config.yaml
n_layer: 9
d_model: 512
n_head: 16
n_kv_head: 16
head_dim: 32
norm_place: "pre"
qk_norm: false
init_std_qkv: 0.0233
init_std_o: 0.0289
optimizer: "soap_variant"
decay_fraction: 1.0
final_lr_fraction: 0.0
doc_mask: true
train_tokens: 772500000
Each number is 128 + 32 x the weight over its row's rms, rounded and kept within 0 to 255. Layers, rows and columns count from 0. Numbers have three digits each. The size before them is the row's rms in percent of the matrix's.

# layer 6 MLP up, 2048x512, rms 0.0333, rows 1667-1775, columns 0-127
105:082167135170103111119120129142188126156137096144123170135122142133036165091109163112172158164122087136135120133080109140095054149181165188137120091106193095187140111118117107139125130179207183118090092140144121114146116084126153113087162150131131100124139204132166135131129151148106152185118103072099153095105135093110150104109104083144161139143096116160159103125180115036119121114153
101:153137095127085120115147150163174135111183189139075118113149129121136058099131142186092123116109093046095160025191077145159100148154150120037097150144138118179141098119122134152154107114130149180137111158184167099121198138170102083159120116140158077146067152059150121111136190238155099154120118174120151128151161109133151104090156130132093116126109097109071136116080174141107119119078
093:122124084105142095040071125158166102161129090153099170104142064066147152176146095162101130130181146097066104127154129144100155122177106152158173145156089127118134100135119149181120147150117152081117130152180177127093153141129080182131137151108123149139084115136126153123122126146121158078114158085062144138142135141121085147117120112140151129159109098155087142130136097207101135121077
110:127113130115121110120119065105182119143147056153101114130151114061123140149119160115103139181129116155153102078151079094072147092094082148140155143147117098180085135159110116127107102144154124152083140124174131153147100113181134218099131155139089110063126129164172077108144168142164158123165150209152154168154146182103126116146108105111061141086141094081134136126073172092177108168091
115:046090107120132134153052170128058148167111124163130091046133108124116148089104149093165178104073104193087159093161116150119143112154163100119091111144170111100165124131109084123091098200145107091074179119090112108182081148030111150150115104128114169109097088163116134126087130084104150130103113132144108152134195091131141106147126096172180163076191101162051136158134121163168153099016
089:133149124058109129158154129149072141153174080140144152077115118170088083134055053103095066200137100124124115159149198105143119143096161105124156193142129032147075136099124112101100091115075125141131107101094087111144133130090117121130093147167122210116092098110063101153169095140157116148124095139043188149184177135110136126150130108094153132158124101149105097134126114127134118152167
092:168097095112138119112154153126112085208113137120107099127138104118164137117131113134165207122184096127138051168154137110147147160144128168062145125194141129153125145160118144143097141089135112114142172169156142137149112110142164142102059153101151127110064167118129134080185153121182134130152109105105081153175129126068143088153109069182121091141121076174131137127115072147064145158140
096:068116202155157157125111185142172135096109173133170136069138136117138137120163096101104097157124129182120094121152150184120159138125140081101122152144140135107119152134119084144141122140073106130083124157111082107138101085173127086115096126134141142114101110067112136115179124120132137103162125097101085104105122153141103140093103153144123114131111106138132169128116140169217137141077
099:136216076146117127103102157068137121117114155149121205150119093092128070176181126138142034159133153126109146113122087107154117138078083087102140103130178147147175160171082136114114072115130149113137190060084138135086128104104120156132178175104127100190155042128105136164108116134146137131160112155188182106152136138089104105112133078140163129158119149160108112134101154126084086130080
096:097174143156108171145107126151149162150081160157121101141113163180184135092128093103139128075125065172077145102093143155183109098161146153153125136120113092142145116079119184149122084192139107099124099156133139105181158099125137156133097129148161101155074133149119152111088163163061057129209141136222136077136169144164091165115150121134125126135182118158082180084095092094150213137150
113:123163118154148149186075143148121096124156121085093117123165133086065142085154162059143144106131161138143124127185161132059123134086117140156178116143198106125130140093134136122121094142124131121132105079096151173153150131192126138135128159140106102101125131135142156116120168130154081137042146101124115147079124187128154146143117140156138134077140135144129133132074121114094177080136
092:143152126116139116099111132097064114123134186119095183114142158085087137137096113114130101151093091084135096125157145107088166123090158183140190136137113097092152115064148153104102133144093148143113124144103093057124125130126117141110113139146179143144166088070176126106135122100090119169113175156223077157087179106135168085154082142145073086103104101036125138144136174151163128168169
128:115094161138154170133115119060133114109171130074092109126133151120157122110071150106079113065156140167089108146133082131137105138203114078137151137084135144160108132097099115136114163070064156157113142110132124100143126128101139125167168101170158123149154163148070110155124127071126168119088031122142104159129086222134162149129094137100113136126130134105087144144088116121106101105158
093:174086111140129083111209127119067138151082098108154094109145128102161154150152130143114158129139077132119174238128187156150135117157134118186153178120130083144133086201109152111102123101176179113055134185111159046193117133100119144109110075120095088090163122112127119094138076119075147126136144142109117113102108117198136122127165076149183110169207152105090088104104144105153071219118
101:145158101127115114169130084153110153124134130122178121160179139111155121125157146188127192142144121102072114117176089109126161126158108137150136153099139142158153169138141111113133175136129126134145129119108101137136104144121130202052141099152088142096131109086145119119109116146137200121127143124173117063126146201155089129094132092145087127026112125179133115143093073113114082147170
094:125113093129209102152125164207116158139129116135194117108055112107093103101159226163083101080106109171140128116081082131070160082076123128145167122119117132130157161141144132134125108088143135091155083081099160130110088144123174119083130110105176138135116102158123147170116089120109127054099145082153157076079079077153070146185070134136071124143157103090073110123104122127077083122136
096:171132203109159182157157090168129142169105132168125102133134121104089166196186163176171123129156096157114100133191166097105162085118195136132142191127177175108155121144126121125176136122182100125105110086157161104130152151136153135121098153118056100087166090191196109142063115221086143173130156098122100095139122100142184146146100162113129092145102160148167135094080147131142145135125
098:156108140132155083202181111052121147163172123159094140152065142124157184089211114131124111088179183124101119112131118104133131105124073121125102121113113131141151086145158127046122136105166123136139136104156134119131137150111109124118147158119122152170088186136154170157171123098184092125180135111150149136138102064098133148142156113202059140117130152116079189083110146086152156133120
113:072147151132176124110158108095073148124129119131103117122101122167128089146125208145098149135134132123105102117146147156140159080159116172116110139138134122128106172157088126123126142120140131057181118069156034135106111118159115148123101146152157119136158155134119110167085113080120073147149103098084080122102157114187084150105162131136124110080193122166129142145106195140155136133153
098:163153134192087176136080106148115088119138131156101120154086122130105097121197116107147093149120115114119162137154132164099096125140105185117150197124111142105079101077112183182045096141065149157167084110158091097096159132146106152167087185161159143136096135125161112125133108104084092131178109091182164149120160135150091192100158105113125134123175146124187151112142123099121125103108
106:186152113127124185154179114153189077136183117153132186121085159148228063146104168136093129143196119153086073114184160116153198052132102111118128141132132109084137125132125127130130127145084143109186105161077132094119158104163154101171149124099099135139122122066179127149115054172099119158110106129088152100163054098137149123089105151120117108119086113129058064064120098103132142180087
100:181162078180108156071114158156156102145136108149141174099125127116134108114088122074118131150162083139123112150102161172120131107125154116141093114151147130123139086123129164160171110147122129087128151127104073118094150154128119152063117071105115127138140147107118126094096179085145123174087103159160102055151174173091113142103062154130136109101082111110125170173107154160111087161118
086:139186075131152158141136096115133086077077165137059142143133144168098118153200155167155157126136114079122138134088056158185115146056124137182097148191152158149136080127177108139124128147130135147123107149149111108125118136111112077107132092173156103181076153129187087108109097143148137134071153111105109118139149112086054092105109188144127194117093100057127171157141154124106136127085
098:135114137137125169164114125153164181130157106175134134109123090114114100055100096072108139136143147094173080124161159163136147095113136063087164133132150124123120147146143170107182171080139116109129086155114091114119088099102087117130153118202138095135092160157123135143169097155121157071162123138134138127125140099130095150131134169156057138106135168118171123144161114110107133102110
106:117090125177124112147102103102117114087168168122117159141076085107174120153167163082087092106178095103152131134111125084128109152170085098118143083127116087132172115120110167159141116178101163037121145088071140188150099149186066094083089158083161124114148155110174115158127158086170127127147154174235121145085130164113163098171135125146194155118143078145113107037107145149121083148124
110:157144140099135135148108133155060143152114130108175173136119123159139124103134191167133144178106186087166100146127132131127111161109124106114188167132155121144181093097134102147120083115188145156132102074165178150112103110144127100062078129079073146186197159090085116129095127107071150143100164105152151205111109176143139066106149074152106144086150115119135092141169168122150139118104
100:126150067159135120111129077155080131183126113131111156193133108115148175112084098076125098124132211143139201142135111190108134057206118172172134122148127111145111083161107155129138141103153201066100104128096139120124114104124105090147109152158135104125181153107140162078132124110155132111093127128093146111160098154062088135104077144103107091137148161145104129142105107128122121148091
093:113139119158132119128135069141173130091101143099187135117151050085151142149137106099114058159131104101117171178175156101134143158065128132149127119131079089105124099095130170097166149088079124113198054166079119115161120177135168123078073097139085141115097119125013152109081142146122087141129123124197176138112128130105137120124130102147103099136154114108119088097128123162130155094132
094:165068152123117075178189078148144156114154124122128109149107112120123212108111140156100168132111105116107150129173109125098081161143155140098071120116170064174101076144140166128208100199154150088155142144181089132122145123066177114108127148130123147100122120202134105092122068165092170113138147162138186093134087177103145107169133168082131150051114147125112156129143109151168084132123
087:110078080167112068204181135130168131122092133083174072148129161141153023138158113100219187140113147156098110135099066172173105131115138138162125139090123121123104124148139135186105152150102157159144144146100114110136091147124040097106109139101119112165140134144125136052082080093081069091142144104111128135145133125141115192077130114161127107095109114130149161084161056158086159132225
105:121135078127186114116125081108102165113091146148152097107098071154128086099172117168185119103066095087143097101137136145133108098108135086096146104079114148143092106163098034096111195104127162121143041161088122116162118147124138059138119163144122085101140144143124123141156147168108142168133165208126153112132093127123102181102101210154080126123146169126139145081102104100088209092139
099:133102131147125134131136133098104179126054119125115090122130123154049161166151125134117183112175091141184165176080078129139140158159072120073128151084127122127103096127086130152105108098136170153107112064132145109105099187141133155130078126120154096163176146132094116190128067116154099129143077157140131071116134069094122089156149130129090075130135124096150104098142150100114184153191
098:125082139081125137146160120150108129081160171110082135120107134170164182134177096112243254135088147161125133142138103157103097133103159138088136162119123161137154081195135130118116205137153141088161124070186179101114160143151108144182146107133154138146054126198100134063097130156081065163170139133141157134152138086108082173108111062106166147142102156180134105130116168152120142196090
092:113097067123103131119132072184104189126081124126044116104121145122118091112081130093108164160131097076107068132148131127092136115122144112141086073163174072098122151089145088208153167137119117118100151158147139155101158168096129144131111137118097106105061093114151056102138148129191140132088160221149123050111067169151120110178179089138150097070094102121125108147124126128111147161134
093:130166164095146104101097159170125070133159121113115134193107120095176125068153148078146124172142137117154114151203131045141110120157106135222107142142172122076147139133162146153054078144122129142111140150136127068134137103137120143115131132150133170024134135179150147136121073214130110145082110173050117161049142154070106118153119154138120123152119151073103097085151098094187169127168
103:139168112168128065122181157143177195144129134139137103158143112123139151148188074191118116146129103140084128091170127151160154168118159162124121126102125162148098177116144163128138113109093131180127120120141129153115098090113104135110116088167081085125067150110108098175115112144119161140119142104072097074157149133190125128111144120121109143088121100125083153187102099097183154118116
118:146130110060119142162122131209083106112115170101131152135112167143180158089126115080151100104112080162108087118130139174143112131149134114173114109097134181106160117080146099128122105175096134137125109165107109083133082135109163115103165175166142144139160189108115094154084135185077118113128174131132134126127095092142115164100089093086086153150127175088102087123142142109148157164140
107:143111078168085123140151158168116124143123172080138083136120116070099097101183125115153156134133175154101201142118147087138140098112102128123149146148115170129104135138176087142149199147094147110110145171145107106064131115126161165132151146130181155121077119105083115143138141153144156129101109087109150130202091084122099146162076092114130115121229141118116084092110129134090100090146
099:163104116140100142164122142170074113189100172106111182071171107136157108110102140126153103144131044080151106111133115139146123143123132079127117133117116169116122131084194147114102099172166106122131177160087154130113157216092134190077110144154069100084153123160156139073146046122124173143177168147136130099103083165160140112123164141101152141130140126131115087112122137143153136088135
102:094128093066145149237103129127121081138163127145085098184113083144165118092115132104120129114145147155174108155197144132092105137177069161163124151128085094098094130095101157138096113128126126145132125113105172109122123142177142099040102070071147113168078079108147146135085148080140136076071128197166075082181141142129106117120154127140146102151106169137184096108103111108164140102150
114:110114131141120150123187129129182169088114152173123148108069108182166092140146129144098037193128133135116082144111132152099143128096060140148100098063069089090085099121082161135155205065166200214118150057131156065128136150136095135091150144150151141138172112075095168120116120015113140137092093128139128128090206164143097083154183118114100104111125151128168104087137165147114135104080
109:165060089142146143136104103132116115183156162160058086152125106122198066116173118126127127060195121185136171135114089160076127107146136092115179024151109111168106129158110132125102150089139150120161126086156136110124117141137157118142077123135184083076089091109074134121144170122084175179056105073109172125159156161086121178111141112147132095151132143147157162101115124148138151145122
106:104192115146081102154154151116111134140150102175172176166117145113074110140084141151097123085141173159138176104155173107178143128158105086104106145132169144131178102120145080084135170150089076130128138170122154131193164129172152108098091117087195174108169139153071143109075085084172156098143101047085128113135093174142129153139110138087079126155070107118189123084075103148110149127133
123:100189210141096108172178053123157187204105104153106140089161116131114178123142119063116120089140143112097136073120120140178191103119119149120124150143149077150104117095101096130057112169106144146112129145129080081172147095168109156105140125132122103147114092114177183121077110085141144085098146104109138149099191189146144126095100140106165123125169166138137164115153144096193140120052
091:049102140111101147154138198130103212104178146139113073117105139039134141090160157162137118141131125150176185106175144107113111099082092130231109072107128164116111069149124177162148098149106153133185151117119092129097118178166168102106091183123089124103096115137098135137128096147097124129105122164106085107121124126158126165106170088161099139088095160064118117139158109163088101190177
095:170132118114056144128152146103142123166197103084061152185137095123148178136146104146125141130089145127081102112124111129127119110172089169081135087169137106140161206141107128117132158127107166096117153108129075131119136140133152133163163100156105184086061125068116124061101124172093141108124133071139138102126128098154100152200144100173168131152144107144092099147059151125175126077069
098:074172127116162117130137148115140152113150142105117124122145143136181088102178087173120118157099104133154138152136093148108119127150128073133120127111115093150097171187161098181090144151137100130147072115133169156109148113156103126112119121151136189160141155119119143109085155168120135148141172084141188086134075109085074109102160159073174152140132148087126174098221197182092142184071
115:046143095142115134136131115096162128114122143178085127170133139140158132140159207135122135106149071125123143142152156124133124112144129141180146128084149080155129146108166118164117060143101113110117067184120150146162115145204127138091085137138144084168136104122141144137127110117151134075110100180143146146158152140119114089119153100171141145142120176135141151157108114138158178139153
098:117118150153088124129088118125141137128045105160125184173067068086151119150127111139168173110172157161134131165152134146100122135171148155122180165156167122165137109099154172123081117211075120106164109134096087113132201108098131142138115083121076133119137113107105149125095077203125114124141122143158066208147163115102155137068137054150138148168112151129101181138155147137151205179065
086:122112127084135128105105106183138102088108207094148167155136113101116091171130130100136098167096131061191129185127105164166100107139153110109123151182150064120071153098193156098158120129130128119137104131191065127044095109146099135139101139132140110109123099181101122131116139135134116114150097113184180105179119099175081119138108090115146142148089116119108135101128171139168142144110
103:152176158131166124133129148120070155126096110128121107172166111107115093085182177133171124068119112129138165141127129201152087077058100153105131197135084121127150140089142101144153138129128174113152143173102163080136115097161084159179111128109127130099129112139177150098119068113138141137064098093107119141196109148134123072081157159158148100117108124119090137151151126148167090108140
094:149190094127135125104105136100199140155093113134136119153068133123145101075152166108158126125128158101184162121148160090079090102121147112104105150086152169096152138176092111106163112094106133115103136146081129213121117099111152108075124154170088053077123113129142145149180153137094165130150122137135108109114076124168090157153112069087097170057129133123131090176087141142108131160173
114:098127108093134094141128126098094059069108141151108148161150139085165137148091122158126144124155094132167107108122082119056118103136173181191128126139185160164167147218197098124170117120105115149144162145072088129109145145210173128093127128126145088046119139072147168125125148138116140119137125102098127148111160079151082161148163059167098167190133120202120153125051125135165109119151
102:178090089178081113103136201181127223162112097146110069138109188140120163198120163192118123079143150085134125059128156175110105147125116150112106077139166144117171101148171135122138114148118119104116183123135146105122132064150108139129098097117115141133126156141161167086197071192148182134156144102212094118131134099101097130100149104139099140080125111118104104177139186123143156097107
099:135182147142138145180134118114121136129177152163150150164197087108103108112182078109136071094149076144176093118126147034095095181140134161132123148162081130163076155129115147171122139140089152125140114064150141135163090145164106108166152148130147171104179109147119129151183121134102054111102153096137120113099153117091110164165080142162103185133116119120104173132143151151084158144137
086:082100155144102111111114100134121075188152160116092147070090047137160139114169184077133168130154136081059071166121164139134170142153132131148121154122116086165141138160130148129102147166149119088089143064139154092121094109178150132138127161138113048112089183107179074143118119108133149137138112109099150139111107103143113140129180157072161119127144124111137102100103105098090164154077
091:169168166110159085170079084157188119135132148133111115153171163145121139116148102180117086101163109109137113097088094151111083166154162040139134137114160155119142115146084113130132101164149108107100101130162148095141136085105143113173117146086125104125093102102090111160146107139123079162105083127115181153166142142158134128128065132131105197068135099131120114144117091153125131127181
102:112137150183105105188115125181154123134068100146115150114162146103150101082093150142110148125123112108111092141108158087094133126140139116125147143155137129182176110064117141097146163089105122128094118090113095098153137192137117132131117163107092088182147145116150184147151091116113141116085145104132111097140141164138157159088139129108068142145073186152105139075115169137135115128118
097:164147094137148065138160081065164125120116143142064129159173165123170131137086098162097155111195160152122100126166132115136094149132168125121138090100157117098090086107144122127092134089112112142108136137126113131128134176164120100087114120118186125149095136130170114112077123140132156079151082141099123126131127147181165173187126117137054111115141146052093143125110138167171092079168
089:083162158198093067125151149125100111125172150136167156118191099126146116132156095141151116081144090107106144162171128119114027108162201121173095115147184116098109116135128151112129120155063080159145096073118104168130083161141160182149130056133115097172118140090095105095103128165157139131178136104057117125113177084127091101199111186144092107064110122096149125143138124177127173117091
099:105137120106087090142153106117143144114168132115106133158121179142150074089146200097117178114073135113112158102121149107148136156062170158130164155152134142132195145116075083155183166179129150147074128102129146140110128138158192184141108081109090097154115173147118102115120147131104134156108149171081144051087125127109125164138111079086130147130129134108107076139178156105119115162162
104:134108126162137195124073161129183129151109134117118140102088083109163088127122111146115162094120072091118156113117160069140114177165127125181198125125131145112163100070112140104177141144148105068128102123155188114165122161106151136127134157078089104140121127113205170156178171158135141171153088019124076140161165152154134135195119089127083092152152102126137178134143202149089144128123
093:088126125119151133103150155112056122155144061097106168170139093085120150105151106090155130135047084085086137125129138094119117134167160144126142127142148121167164141133070144129132057165145127134157182091171130155112108157123099143151146134149182107120132182102065179144120193123073150114166147141062162157159200166142189102139130093148118076166109085115108129098142115169107071173151
092:141169123136159131116100087074136128146181115070152147065178101160140073106127105095147127125094158133081131121158104153088096138138138177160144038185192094150114125125152177157142136137131149147140133140144110122141142175138082124087130143132130109166114187145110163138127157170113150113143080096058137110127126155058129084121163092076096089104108156136147187126136122127140177142128
103:077124122106155132116153163126164101161142131119156141143164099130055118152162094175147129130070185119115088080144147117188134118099156114098139168143116133088136122135105172091069102138096141172109106104082125110126168175133196128106123100169155135134149151135151085138146145120145179102089046121097121140158066111120138164238145165146119132144150142102124181160119101146118136080118
102:113080129061098074183141171137116120154075076145138138188078111124093158135128171174091126120112158109167122153159131108138137108134133088101070094168118111155103171082195152147159122096104140118097144097107132083127156152125141093116139061148080123108113155153119105074069170079143111132122138130098118142104033128045168188133078141111150189128159140137153124171153126157132179158127
101:137129181173145121158111145132155102149135095063205142110110143174135087116095146146114196140157068124123151143163108135128116136063098070120092204082080128138081079113101146091124128120144163121159150109191132174218162165121126129080094164120117139157110089136119130085186146153177131111071158140117149102115195135138175093150141131121056141082073078079099130111115146114110154166158
109:113086120149102125147137122095099147173142115135082092129158148118143130152154125156167168101102102147157084143094080153130151101138142164126150158093160117102123138089124137085160107149088130090136103133207068167098138183044115059176110106129090105113129149066103200095123134099115133158062142147178144121094078088118056135122126125093142149206128092173073071171179131151071118175100
096:123104126178105187083097118083037140153171145071127084096113159137115068168125072088103188114102149093111095089136067140147135110159156177114149145136140093164179155184136126075060092141078132080118116134117168139145118130116104165079132162114132152159090120112110135076114075118155159125188161163158135113097078121178118145124150209211139145108099168091095124168155166110113131108120
093:178117128156155172094193206118141161137094122111117140143139100205092109206166120186183153080136102108075092082114132152126145138166142118213119180115137146123098153105164065113170168130105145178160183146123131174114124165139177106092147062096092100148108050106103170171133176129160051109155173030139158159106159187112164141102118092094122070147152065087121174176121164153142147125121
096:117148116065135176183169175092135169165144113104099130087136139120132034162117065134111129084166137163112153130148144086131079132126194132078132080139148172144142116140164085096158084075075110107151117124121099146164090213158115158138105142129110099143125120140128139133119160141167116102168104087145146102137180040202176142137104141167136144160123118132183135074085130117121081105158
103:124140094120147070133125136111150144173108148130130131089053082178122151159133099189174093077121140048145106145127092158118090143174095113166167092171083181122098077136115131083136156159095126151065148150131108140151154134164124132134126108155119133153108100219140164126148135154092127123213071141161112137106088143153133103166179171161134103157144146122107149080168134129180099124151
089:164120087139124082179114105145146062130155100113120139104150088143141160170095115115205173105110138107089173131146198095107155126100117098142069118131137144150096103128149117173150063105096138158153116175086167121141151138124155119091123155154202146105155164066100116123157011087156122127107108131058133142170088129119065103086156123115092132180157137138061121098083137139153190148188
094:087143179148146078098091087112108133163161157154128132196097160134174124134155139106175080107099156167152144092097127098117136069194123155167156128119150156150131106100108129199088129158116105151126133096123122164125154124082078095145089167171125152125121120149106136165144104122117116134152098193140178106088141128181110191088192078159108153168097167152095101085105127074210136125135
089:125206149139125121175152163205133103131172170164113154113146088133139102126121096071111128090182160086112097126118097085151123159107141118121095140138099153117126109182124151122132086118107134146130128116158158144161192093155155138116099150136115098196107131031156128113198149098134101135138088093118180157153169085146072136131164145209108083051156091131113136079127123154092106112085
087:151115112097158178110104155103061078140150087122113114109112105141098105143128126124105154129133195085132133059159115197192177043103052167141159172138128152123091103130143111112129163098122153126117152180110102120090108128107101120143123083069163167065183155168088126140158130147170179132124156198130115176137122146077142096102102115116140095154138059172116123100138143094124124152166
103:123146108160148161162156180169175059096138172130068170131135205113162100117121133112166128156114142105079164155217087096190176074132127140126116119161083105138097137100173143187174172122129187151101164147093123118144138151067115092124117144143188104137102144096071140126191155118143144124131120101144222122109134103150197134075158110138152151132151110178085122149106115059163121099139
091:133116108174208101158146129088128167140092171132121130082115101153105099168121089155143138105119074095103182104107140147123106130109059117127106153149154111137122108111164105079070128155151125083161064129106085113113110165133116150163103139150068139158135161124111107141107116145165125096063173159136095137159152095134103130122115134095144139154130111132153089164126126104090079131081
088:085107107095100131119160146192150152136136128188144172162161124060102123155129113139140139126117151124119155123129205144122091140102140164135150131061175121132096105149099117153085115061181160138197167085127123181131110102145199157137141154124127150115078103126089143105091075085118172071123157115098099128095093102117178099158148119152114119120124143129119124155112195120116080123152
110:118152124172137079158227146126147158113121130105168103094093115110113167085074088087177068138152112145156106101175119188149129133175187112122060147149108161133079142113150153169114145104120107130128137097133170112213163182110169131112107063189149119125143130140214110094141162131168159145104129131128128124187092128139089180173135154177055118159155122146168121098033101121196174091151
097:114133089089141104109152165101142100155146055066148163128076140078143147190077123114161118077133100128093101205163106100116151106109180145207128096142139163144087096110130137153149154194116159144150114118113118123094135092117132144169101128030113105170150092113166123136133134110058120098157084150153124146130132149141164124117159142123139147090123178141122150088137089209175164103152
101:182135162114144156138158137115087185146150095129145063113118074111071160141095142127122156115128116115117114125092106134121105135183069157141192135095086141170146094129120154088135139142134122171114164102123155158148132121147049161150132132178156187137156149108167143122099112074124143127214180158135175091137101119131115156123103126097154094087116113094132142156117109138132165139106
084:157195124086107172118112136104176119149127131189109125125146174132157153090171167136146133151129115117220179085120135130116173150050145138117169110130108116128170157155153076153105098183068129157107116203097080116135179127088171110078160140137082149067191067104182116172108137077064117131108128154114145095135143136142156133086093140121103091197140128126158122134133128136182181124170
101:130120101088151184082126123092180113118101143153135201205141153153177114115170083112136139154103096154125097071196134156123211080192075159166136157109138144170104164108141173117126128121133152104165151153130125145125127154128107155093162145139112078132086149181101151128102179152079161162149164136133154111118160106143143150130116063156106116098135136099134184134163180104073121213186
103:097173167132185087158147153173156149189112144140150146160168073097133083128128128200163090090140105102167085099110142142149116082161104114075121155159168116152087121097099116071092100092146175138163168134126153161144127141127132147131188103149085116097139166131090160070133073108134159182150088108125166116080156087160108130117160105115115121121091139118134044039131172139125107052130
116:063172167151107106158085101128145199118079156089119124129100148111110056088120069086117134144067096091089188114157147135189111125098173123106169191114151125158102151144128105147160113150169141138116119172102126142159111166088091140150122162147092132097124147103135141201155111098150126137151138178147108166111127130103136159125103120083107111106091146109129167067207087139181187164118
100:084125127135125116133140040155122108153175147077074133087118124101097149149139142135092126133093167162102100121151111152153133067161152137167146198127086108136077109077174093121086190104167140163096129105124102080120151168107110125109143147127137104187164096115108133113185091111125170103148149165165160124130128088077157177165137137077110125130117123074126142129181157053128122139137
097:138078105140142149160138106104135108149076103127187130124175089072146146161122106183134138149097120152112138161085147096117043115151132113118123112158138075097056074068085079141123070181080185093072154160117075102083090092158141115145117143129154161090138084049106140116126154101138114130112133124129155063108056091108136120132129107138120145160113174168115197175156148143122147168132
093:179075140156151122164158081125096107156155127116157122171059157143120202164128129067130107141154111112099162147150158102113141063143172180149130113103148122141123145181120185138118103115089115180108094118158114153095152129115181118173108139158113118182147141041074165132165146084101169160067155036138081125112124116167125171104156081162127107093141138194104111130115103111134139117104
104:070100164034115087168150120118119082138135173181121141125147099171187204113106168120145123157063107141156101165103206162136153075134189177167128117109139078097128153127086100177122129105128130122154091094125090104049113090143113063111114120090091098106117169126134107140160089085125105129105145117164179128187122138080117133075110118133132167127049072131059137159144175137135092127132
101:087125168190133130168119151155157159152120062110115061087097101130187131127159144127150165118186100138095133105113197113136117086161121071134131179179194122133099105120135194159170131153172149138174138163199103142128139151100151127135163131126159159107180162098135149114153040162111115047072109148127162115100121200148101115120106084122095109124134108135153092126131108164132180183107
090:158143167093105100159172107122148187118144109085188128168141108152149131150126156132069120195095110135228165116160076064149138116084122108170087059145104159120201136125143112120115134122137176092143117130159135116156160161140156148095140144173120084126142123122131082145103120087058133126128110092193100132159135136142115142151078138146099126107081098154119068116151169107153148159125
084:142158208112102167153096142103093139140096211176152145094132079141074101098150139105212115098109145124086114122146076124145156098128131138171098150129101141181116159066124137097124087125063146150117127100128114049130154114166158124127130163146090162166142104042146182138174118176113159080095116147130152088169111154113115124091115143066125139081118141136144101122177130096140153107086
092:138177098052093146068111116162083155193097150126138110162090088119115118150146117098164091126154155171155071086115168137098118132107164134095092152098080177104108140178186121160133093126119146121078155127105110150152170120134045129119106157162129166131091064112178155146129148134128139104086133109115165129119167065184115150123160092130158132124168099083085168129121122113126127067107
123:117179129158210107175117134139156143056066118102122124145073147069147114143134143115145149083126100133033102099100165106119124133154097127158203138142131145123099142139097104138056138110076137157079121134169140154117144117170155084168112092113118090140139137073113109113159115097124110162111132094151123121135174162165110169177140098121171142121161068169164123131163144103058131119110
101:098102090157148079124186174172178169110137171160140111090100075139057105096107140131174223100156114139173194104178160084070106116129173174130087042134110121176113134165091119132148130144108129090164076136083124125079142082176099117113146103141094123133160151128128146161151106153130040137103107133141096140094167150088137109162139134100128118166206087144106123175170172111206149131137
099:154106121126114115102170054183121113191102097104222135145139069114163090167100146168134088168128123103132131085203152124174129176171158171114156109152140124172136152111156165159171072144133103159098139146094143136152105106083127128066106149187136077061109114122134136089143092079126153203155180089194151127137116085102089114109153133142140181128178090109093114150068115138080073145084
100:172074123112116124134108133130085136108136094210117150138119089122099108119144115077143158173196158093126124154097147124105162092103139155080150165131117143152142101084118115090115146122130138130164118128121102098116160125122176132147137157151082159141114140118069182101123124162112139074132150101075128120114130104112085145122171134068150130150147106134189130103226204132126140137099
093:147115163180156157105180173096140151139092171126135200125116147114156105104089120098142095121133218162126125123173191145133139157138138113130082101119095048089138139106117122113125125148126152111111180086123151113126154128095101115118114205069122070073126129109099090073094112096097056119137145093145229129099121157161130145140106119216098186141163194128127142140111160118134098100165
105:147179106092073118117133171094189160126116139101119129146144128137153113148093177078178163195141129095101164108139074143056112101184167137138120138157130076085095145148105130091119110100090147154131149195152181186057131115151069161104136140168139118094088107089136094167104127152107168149138156125161134128180112178184099100099149105172062106133146086148104116089102109152187109095156
100:122146081151149105146174148121128115171124101200124164116125101159172089145156089174088119151155141077156137147115151143153170124085127074093160184151144089170122147063098153097129173137097129096091147134135142105116151148125143167124170097097102134098147110141110139110108139089133178142120119095112164051168067075113101170174082111120132100151146154104146113117121131201101142124107
104:163113113100091180160129132118088116133083155159108131106169113101110176128202139128148078145199141127119086138125085105112106076148136175185118062137126123160114075081119194142149157090075137132107141109169107091111049184118127147085128044138152100104112122204093084123100120085136069149123161199083169109068074156114072194162110150159131113119099149100124117170105101121130148156155
102:059145110161152116142176134117147142117174108130178096145142163156107107079176056152118110130134161136066148138102124080130096118079101175163136156123146124153121087072138166049108141154156154147085189116197157165137122104106146180137116180121151133164105061132097159161177105112170139188093171096163098111115154094152108162116172159105156109137167132137134090086138105116139130140110
105:131077128184144118071124139092221128132126048143198120180066123120139090160091129121150122118141165142181117133093164108135108112163121173132073050154123127059142082089119126142116097136121164121164079166134146192075141139143101110109124138161110126138113119121152179165095172093156100178134142064161064094136105114105071113080105082109102101116134161097128161104120128102154182107154
111:109101156136144151134138110134144138121204183172115105095044159157163112142118117102074156148134132123155092125151147101108080049206121082140098128136136154135128163187101185095132160054116167111118096131117118113096111090093127112123158092178068155104136048128170145126122089079104146118165145139145136187142156105102148118152139090128125149166166152160211091118185199168103127126142
094:130143131170134128119191113105102167193097114110153135064125115113092157048161104118144102153175162142113147152132104153111074113109169090087126154165119128147108081144121137119112193117133138097104140134140113079134152159179140193093169076111156063100187148091106166158121108161077100136083088086139117134128153096126145117045100147072163148141136101150103114155119076142105104182097
101:144135133083135074116117177103086162111116148103103107132145158117142125102089124123143128119099106115214148131160109118169148135113127119111125082119085106176155149062148120124174129131080139192140143118126135074142099126073135145075135141172147128098178131096125149116143118148116168138113124131126120080092137118098091163105094103116160152164113155114126121115112209069074125125143
098:121121132091118101108140101120091132121117110183197132153116111109178113065115134174081145134132085142091143120107092088151144163111119182118071133138167079160142111099109095109141069153062134144136138170114096121146155096160157099173117154162111090090131156039129124197191128169161137160058108100077099107099107090162129084116126093146073145160135109118155031120124112164104137180102
088:144148102095150095157073162123149089105136165152163173150105132092092097155124118138141083091085139119156144046120133119126183148128074113076115094127144088160227133151101122149162111118095133086195130123162173121096107148124122129123104108120123069121101112167110100186128089120117145032133148115135129125121133121104078142063141045187161187170106125133114140119155110166129128167071